Weights of a small transformer language model: RMSNorm before each block.
Each number is 500 + 25 x the weight over its row's rms, rounded and kept within 0 to 999. Layers, rows and columns count from 0. Numbers have three digits each. The size before them is the row's rms in percent of the matrix's.

# layer 9 MLP up, 704x256, rms 0.142, rows 78-94, columns 0-127
105:499454513513520500507527493506505452484487441465499470517511429506470516492430480496500517488503523535502492516470515492489529479488489507470492500536535500474521510490540490492500502531535471504494498522473515461490509502531475528514489469527473484461508474525516478446482492491518526500520494510531551495477536515503433501523501506533493494504502506494475479482503498484503473478522
102:503521488490487497558491483514475423457523463495504467475465543532522491459502504514502471525505495490519498503501483475527484503514544472508495497475500546509492488517523469486490513497528477499461516539481522505477516504485539500517516498501493475505477530485482484541466467498458552485502533495521508519501489500466447538515513519484465478468547466513512530489528474484495495521449
106:485490529496519503535514537521505500528501478488487494470491507518503514459458469540489489525458518489540502569468488487489508500540474502475514529485490484526494520514508469514526511510476488467504463530509468523493497476528499501519529500506518503475478487488467531547485497466506489482523527499496477496459521487503475525445512481471521492464509497449493521482491503453527475483488
105:515527483512480524513435490457485489473510497495484491517502483483479523501540555512520466509525498495537503512526515497511513479511496480563497489516487482498486506495534511487501446512516517523505497500512507505494471496498468471465500550542496504524482545512472479506478533472492495495510482489470536505459537453522506474526504501515506500473523529491508492515529465533505521509530
105:523491500505492489477492467469470523516526487473514476495510528499472524478519494525503518503524524501531498511552488479567482502501489505513533503531545451521454475484502534512518484465483490452506529506506471506498484515518495499515493502521551521506512490451475483509500458506510501513490452503476448453509527520488462536519518513491555513486526506569523517465546494513526506551525
103:483472489509496493538452513513524486502460536477477493524511501510521502472497495501473493496507531498484504480498511514514498473525482554508492491509502470547501530523520506493515487515471527492497459478461507513521474534502512510511494498444485480507461512567573479514490499497537499503492532488542533496482528509496498491514489513491522491488502513432531540466485563487486474514505
105:512475490530491498518502543472495458489562470479487498524475470502458559500471534514514513502517510538528476554494461485509482493521517475534494483488512496527491504503496463502485519511499480510489494504462488469497465497500489529512493487458508488467511469537485509501522525521480520545539481512509527507474498487456510497478480499555502502467514475466483498549522488484492448486494
104:515501515476508499514521500523474462488528508529470521476493450504482498537485495496484490506517494541486507448501506494486495491459494488525511466529538504458518505522489495492515461495486473507480476515509532499522566526485504496544507454482473518477491497523489508502453519508477487493523484555507520496492505460481475535472494451514499553486480539580470527489500458499547507503522
089:526524507543522523491516476497511525535462503480471499487494470509483503472514496527470507504537503510529467501480506518519517549468527533486539493434435472535521496510536508498501516526488505516506533508492518522534496522546436504540522495513546513487473530475500535499485504463478481497459470468519448517525491501516493522545516499491502458501489490509514524503472543503514495485484
084:500506538478481458493485475522482516543522509524489498477505490487520490505493505502494513479478527512461488484516473459490450533521510493499511526475539507509473443446525506474493491503479522508541522502511546468473499508528491535512503539526523480492437517527515536500500500464474499485447501493495547531539471521543488488556519509511518551497490551501483490501516532475490494499455
103:527512500485502485519555486478471492480446514519470505529472472502504461495496520487472525540497529478502463523499493519507544440504496492482460544546451508508455500512483492501501497493510495515486520492505482463469456490485551519494494544534528509546511524438505500492494498509518523524525486527483521470484518491524474485493483503497494498452473521485564500519507551538488490473541
102:555510494486479526528520495476493527499508507490543501485460509537485496535477514496485501533496505507457481523486534526507480500467517471444500507495464481511507533547498489526511515451496500553492470481523522459521503495474499517540472562493505496487527487528506479483473529543481482493538519484499465506500478520442485492540497501497495488470471470520497463470524556524505456502526
101:497493478477520513525502551472491463483539519508502506492559486520508522478468492525518469496513520515521508517498509519526523471485495505486517494483485522518492546472497497542486465530496496452479504512504464446556501512505474521480489476540488457529525513534447532548494494495505502524501512531534498468463498507451503486499504481462477505485492529495495466494435509487446492485479
109:509477484458478483523502515530501505524506540437522467477520479498490484518465470515501483487508487507508502511475494500552510467528488554482467505481454499514499496501521497485520496495506532514537514487511457487479501475545531519536515484439501490514492489498514492534481457501521502481515465482517482479498514492515544529513505514534579510495469520459482519476489496485517549480471
108:458477540508495502479488518485503507456496516496514488503513517550503523513498523474505498444506508508509527536531477482503512480539488521505478525538528503504490499542535496490548490494526531522497488488518519469456482505528487518468484551493426454560488480512516503521490458517516476491518536521504480457555499508478497508553467482488449525506502515514503481506507485514505491505495
107:498486535546512516513512516526482491498549505482498478515482502512480514526495510512477511467546520503495474506515516504504482522500512490505485528497546521459482530491489534485503459480494506502472527481542484491505514472508561499559515536459530477463502500478488465470506438522473518494494520465547486460483522498520488477530481490475529540482512490522535529519485509491531479498485
099:464452502538472450502429518504485452504522464445482493455483508524523506485472522504532494488509499515515478466468468481470485479424511537568490478523483466525495471530552483471445500508530487452483529533487492490494516471515472502536485489504508484504509482520548508493457483494510477544485474493514499520479506551492478507493508513490556509501461489486518501521520487506514512553473
# layer 9 MLP down (transposed), 704x256, rms 0.131, rows 78-94, columns 0-127
109:533540531510504494488519495476505498516509511490495489500476527486434512488468503490542474505523461497522500507546495466483505523470506532493464501537505528523500482455487481502495502474530514488491487437527492477502499461468507529493506515519513518481479498515484526522476471518554507537491488512534539506480550478477485489453485529520519488505460529484520556497512496484525536508539
105:493469485446540475515506450479481477463467502468497468522453501488517494521468478506514498526466533479428474483496494490466476499472563484502519595447476505518497472508506497528498521487500533485522478479475505438523508494503540482488520458522503497478476517492511474508500476501517474471467528489470477493521520522467484476526509531483484496518488497500490496522534513515509474503507
108:486505521518451481524519488500495499525483483526496586547504518481451518511512476503478513511520436510502529446527523503505486478503521466494507469522474521550479513522489516547505512499502523501535545469521521505476492485511489519471492503536510472518508448518488462491513494511507523455484497532504520543472500495491435505498540467493519505498488564492511483517517499483513477498498
104:515501513470509485493494455503505481501488503500482507499510500479512511492524494483543509486472505499495457495510467517500482477504481519491469484534484496533510513527492461503493469527511501518522452517542520484506493551509505481470450550432488538526514444522472469493492485501499497518467499471480484547492482494512457484496497460481556450535540525483478500510492506499450509511470
106:503502534497536490519499524527476490507493498480505494537498532523523490512482497503516498527462525522499478526447523502531496470482445527532479497477511466476504473488476531502496541491509478445508466531491534503506490518489452487494529532488491494535479481507503532536500482503537503476484478521474481511511504529479444509528488489481453481513489500507499460483504485499508489497496
108:487501492537513483543495503522477509467480499487483489541548495539517482498501481499444520453509512532496490502541489456532501544530483548521479493518466485508483519502512507521490515494503535535500496515440529490495516542499491515465504520503509473550477478518494517518498479516510464518499509529499498478477492494494504494559480506520548483447515473509517472458472520517467510499547
103:542499455511476488510524522489510510533470519550512514507507526510477500487510501467495514541517532555510475518500502495507504510543455493501506472492522508520496488505511462446481522453481507512487494491528466477502535493438553508486490478526517510474477447513516497511504513481552525531450485462494492477496491545497477522479540513513493529493587513506518472501479479506493461495544
100:556521523478503525491518484492555515488482498497524525490558512478499498450524520446516502552533515524478497534498481506542559520555502496491490494514474544543511495558519499515513487491447534544467493504506556501487474473466544495514558536473486461518493530534468491493454496523488478482521504472527494511520500499508469555546531474505553472500483532479501503501524511490500472480532
089:520492516518487502503491510498479492510496470510483513505459518498541488541496489549521501498460542502495461515494504462541491506524475470506534501547504471492459522482484484508478489527494498531514474475497509507506509487473550504507482510538431491474490510509480498419514447504478514536509497494514509536490529502534495500481505468526491498520509503534503482448545517543449481463480
081:493486518459481436460489490480509458466491500451539540507435472475453506509514464495510527478492463510481505501486486477469515486484497511530492564529467529512490508511498512537478487508485474488475528491492519510505526495520508493493496496488518470513473455486460539519488466513462498496475493497509573517519513462524516487523479480516474549502489482487480519533471495520483479556496
104:454529499509520446477559515495558493504553478503503527487493504494477510532472520452548480451518513494505547490495541463511507478560480524496489486481473482493529511502477512524495488501521459501499509518505483512444511537461456497524498515493496475502488518499522526483502499446469490463507467525475513520553532462491452489523508535524519529534528520524471492524558493497506514487547
102:531506521525492497523518515515516495518475533474495485477529517479506520485511474517483529499453482519551466481525530525477433475511416512487491525493487516482499486529497481522469545507526518532484501503495509488527461487477506488490530499460512506504541532514479457476474503506533514500510474470475524544524513488458470540510473522465521502502464508466517470474529508463490524516544
103:515505510493501483490533508475481534518507482507493504466501492489533477471538530509525526487534537536449494471528503509494537488516501544499498528521491518533500455509495536555494502518513464465473477469467508437522507553502454488496497516528478524486466493448478553536501485480485500512521500508496517536496475515479477476475475546521482495520473512472455472455500488453489484483490
105:468516540492485491547529515511518476498500538489507461471536521510546494513515457478515501478498529521504486474498519482518537460530519537552484468493490496471479476512478489517542460495540538523534517452521469527490526504494482502511487539480519505512465488484500540511490534531549502518470445537575495520471520527521450500552536516503504537485459516542493476478505548476510501493510
106:465446532472518495536481480466510494487484515484536527493472512467541458469534521524510448482518508506484505524497532531507469466501482458485486488483514448453522525489519523499523441500473515540547451476490501489491491471486488481511550495493493488498497463536500499481520538472501509481453502504507492481508521541485521481463490521499502450492485519505522489440500515481516517512505
106:509519467491509510519506465511489486482520464483514471510494508451495476516492511480472497508499512518521467542495457501468475496485498485469522527477485488483471507474500531476501538488523496494492483514534543480482526501496485539513538539514508528488528489526492454513485524470538502511489536522505493458512504496547500500508539465506504521570508471536512511559521453507520538527512
104:467477483521516462530518508482503479511501506498458485491491498526498495446512457471520488508492523481505529500488491537477501500467493497438542509488517540480504497488532508492495565497483500521495499495491451528481530478522478470502510511456485474491534484520527491495501538505475477479508475476513552476545491523479511513539516509444555501476455466494502508506492502505479457547473
# layer 9 MLP gate, 704x256, rms 0.141, rows 79-95, columns 0-127
107:508467584476487517506518481525486510485534482482471511548495472507475479495495493539502491455496517482513473505496534505527522451493490459489471479514513508514453481517535519493480495485538498513463509462506554501491538474507443462509495490468502493477512493507500513504488515494484509479508483487533493548460486422476493482528501476499495484518456500478516475452447488490448524488508
111:487540498527464485499485459485503533534498454475520524510473503499510462521527490475489528484473470486491520506499498491496491522511500514505508565474451440509484529475478448536504518516514514516521497516499534516462522522513518497506504479511496509514496475496481535502518519483453551526566506443463509509473534554502523508464502526545537514496546483477525479510530502453474531480492
115:510502494427494535527499512473529502530435513472523512509479512485496511542523509542476455511515477531505512540530515493469572503497532502513518534524509475511473500474560497510479499558511482551455502515514499495507498486500493490501514541484498491546510483526529495482472516496500522506455447544501457487466472475511459509528502488468450470496466468509522515480526518481467504495504
106:442518518438517496473531518524478515477491456497472500497467477512478527468518532532513538474503513539578535513521505470514489518503534503482480492522492504511474482514498551523518520521482485518470470482499518475537475525503468503526498524498497504475494509464477463481486509529478469477511486534463466529528447503493477480529495509468527470496525534486516529506521538503526493533468
116:489480472480504482520475512510489506447492499489453544458512519477493497504483534520503506472496502518461529518513512482485499504459515516493491518540534534490510520456487512502528449509547456510471489527494514539483483510515514447472493552505452511497551478442499494540490533484504499495503486483514480481523534487551516534530519507496495529533541501530510506478496477518487508497559
104:551484503510473512513506527481519497537468460497524542504472492508484511449457506510494451498512547489494476517469534496527479538494466505503499463503519548512499498526502444519498502457490479502444532519539483446462520496540479467486501515465504446494502518500506517488529509532539524516490490503514475503474477505473481486511515501539520504504501482525500501425522481447480530496512
102:484482513503463432509481509511494556466484502491521501475508507504504474516460477518545564505473513531510466503486516480523540507504485503482488499522530455484502471511474510492483530481491539489494496513501515516509461465466525492492475474483441492516514499479515541500515472503486471497522491459528528460513483509528505500486493504507515506517549532492480523515500491473518499503499
078:510499496504477545489521509474474488512524532503520462514488497545521526493462475488482476470488507506527498510549482514496467522480530489506467470528528500502500491542485479417526483493501462465506474507491474491511494481508505517465503530488495497520496537530543478544552514473469529491521538493501567498503476487478515514446514487511486533563516500475505518513505487510492482504455
089:526474491490500460499469511453502530514480465465533511454519551453507536469533482496519450526489502522500501544526504472506475476504455525473496488505483521535476533481493555517513501527501482503546517526507545463474493455525485517474515508523535503497494484474498507436504490523499463501533501514496517520519506501481546507555508512509510509516490500540513484495507532521520470543494
106:492473551502453515468500503508470475503531487455515461468531467498520527497543528516500491505505468426463464521501475562490530521499538512489533495472482513499509494490535501528500515509485493502474453552537476513473514456444511524496495492502492466471487509483483525529502498524464514486503509484513461490447491491546484488483518488504509494506493515520497488524527523522477495509507
106:491507501536469503519540491499518507477534514490497474494497530450482514487508519491468540473542477478523523502462515538500446481477525504517499469474500478482483500482443518528517467473524481445456496506510510447518471506525524510465477455507515474504491501500528447553497496526478509514500461501459506520500469518518464523556515472502473463514550482505498500487509482512523533504476
099:521544482486540469545482489476472484499547540493523495490534503543519517494474487501500450476564528487521509500516487497522516515495500497481511514517497469499519493520464523502471486512506521492497502500487470480509517491552504546522506508553483510462481508494498502554507482492476503508503473512467499502479453522459518480452474498492562490511489482531469447501515519495484515482515
115:487476505490508531519471473491492480492487551500513526457499540531488491518504486545459475493502490491561459457533520508495491462512524517470485491539510561517509499486505455536499485515511503521501515543476479538535522518494510473481491496492501505470503482497510532515514510494492535519474478514484439475502533523530452506498518509508488526460471505472506520494498475501490481496488
108:508497521511522526462497533527490489459532500498529491521488487485485524534519460490522512477512554504483494557534497507518535547496499464501475491486510491519486527478523505546492520536549506466478489519540500504495489499500503500483529537513522484500523503532469504536473509501520461486501460530482471506505508497514511509477516492486493436519510503526479520497496486506413457471462
111:500447496532512495504465507493501469486491531504479492499496501530477546509502472465472480497527503495468490519481463544529507515475501489456471510493519499511530551487456482520509464574511514492492516506575500502526527486509526540438514572497588481481460503450514473508487499488476532512485518547520456507492518524538518453535497476482485502496495515524486478498468527516478492489492
099:452465479503462482527495490527442479509476560475503468477520513479488540503514506526525515445504478503493502486463516532472503519548551551477505508508513485518496517532452481506486502475525489500489497505507492499491473493464527455506493522513480508490494512488517502470497504467507468520470506522498465549530556526525479507531573534495507501531453466525488554510509464503490488496498
100:518518506565499495486462480510462491489489547464509530501508486515490483504490531458521498514514511524493497500495486518495441479485474482481453477528496498527442544500547465497517488492442476495521456481565472483514495506510459509507488483515509463518518465520524463473544531487543532519508494489509513493490480550484512537463488527500515520503535492463529462454514509456488537491477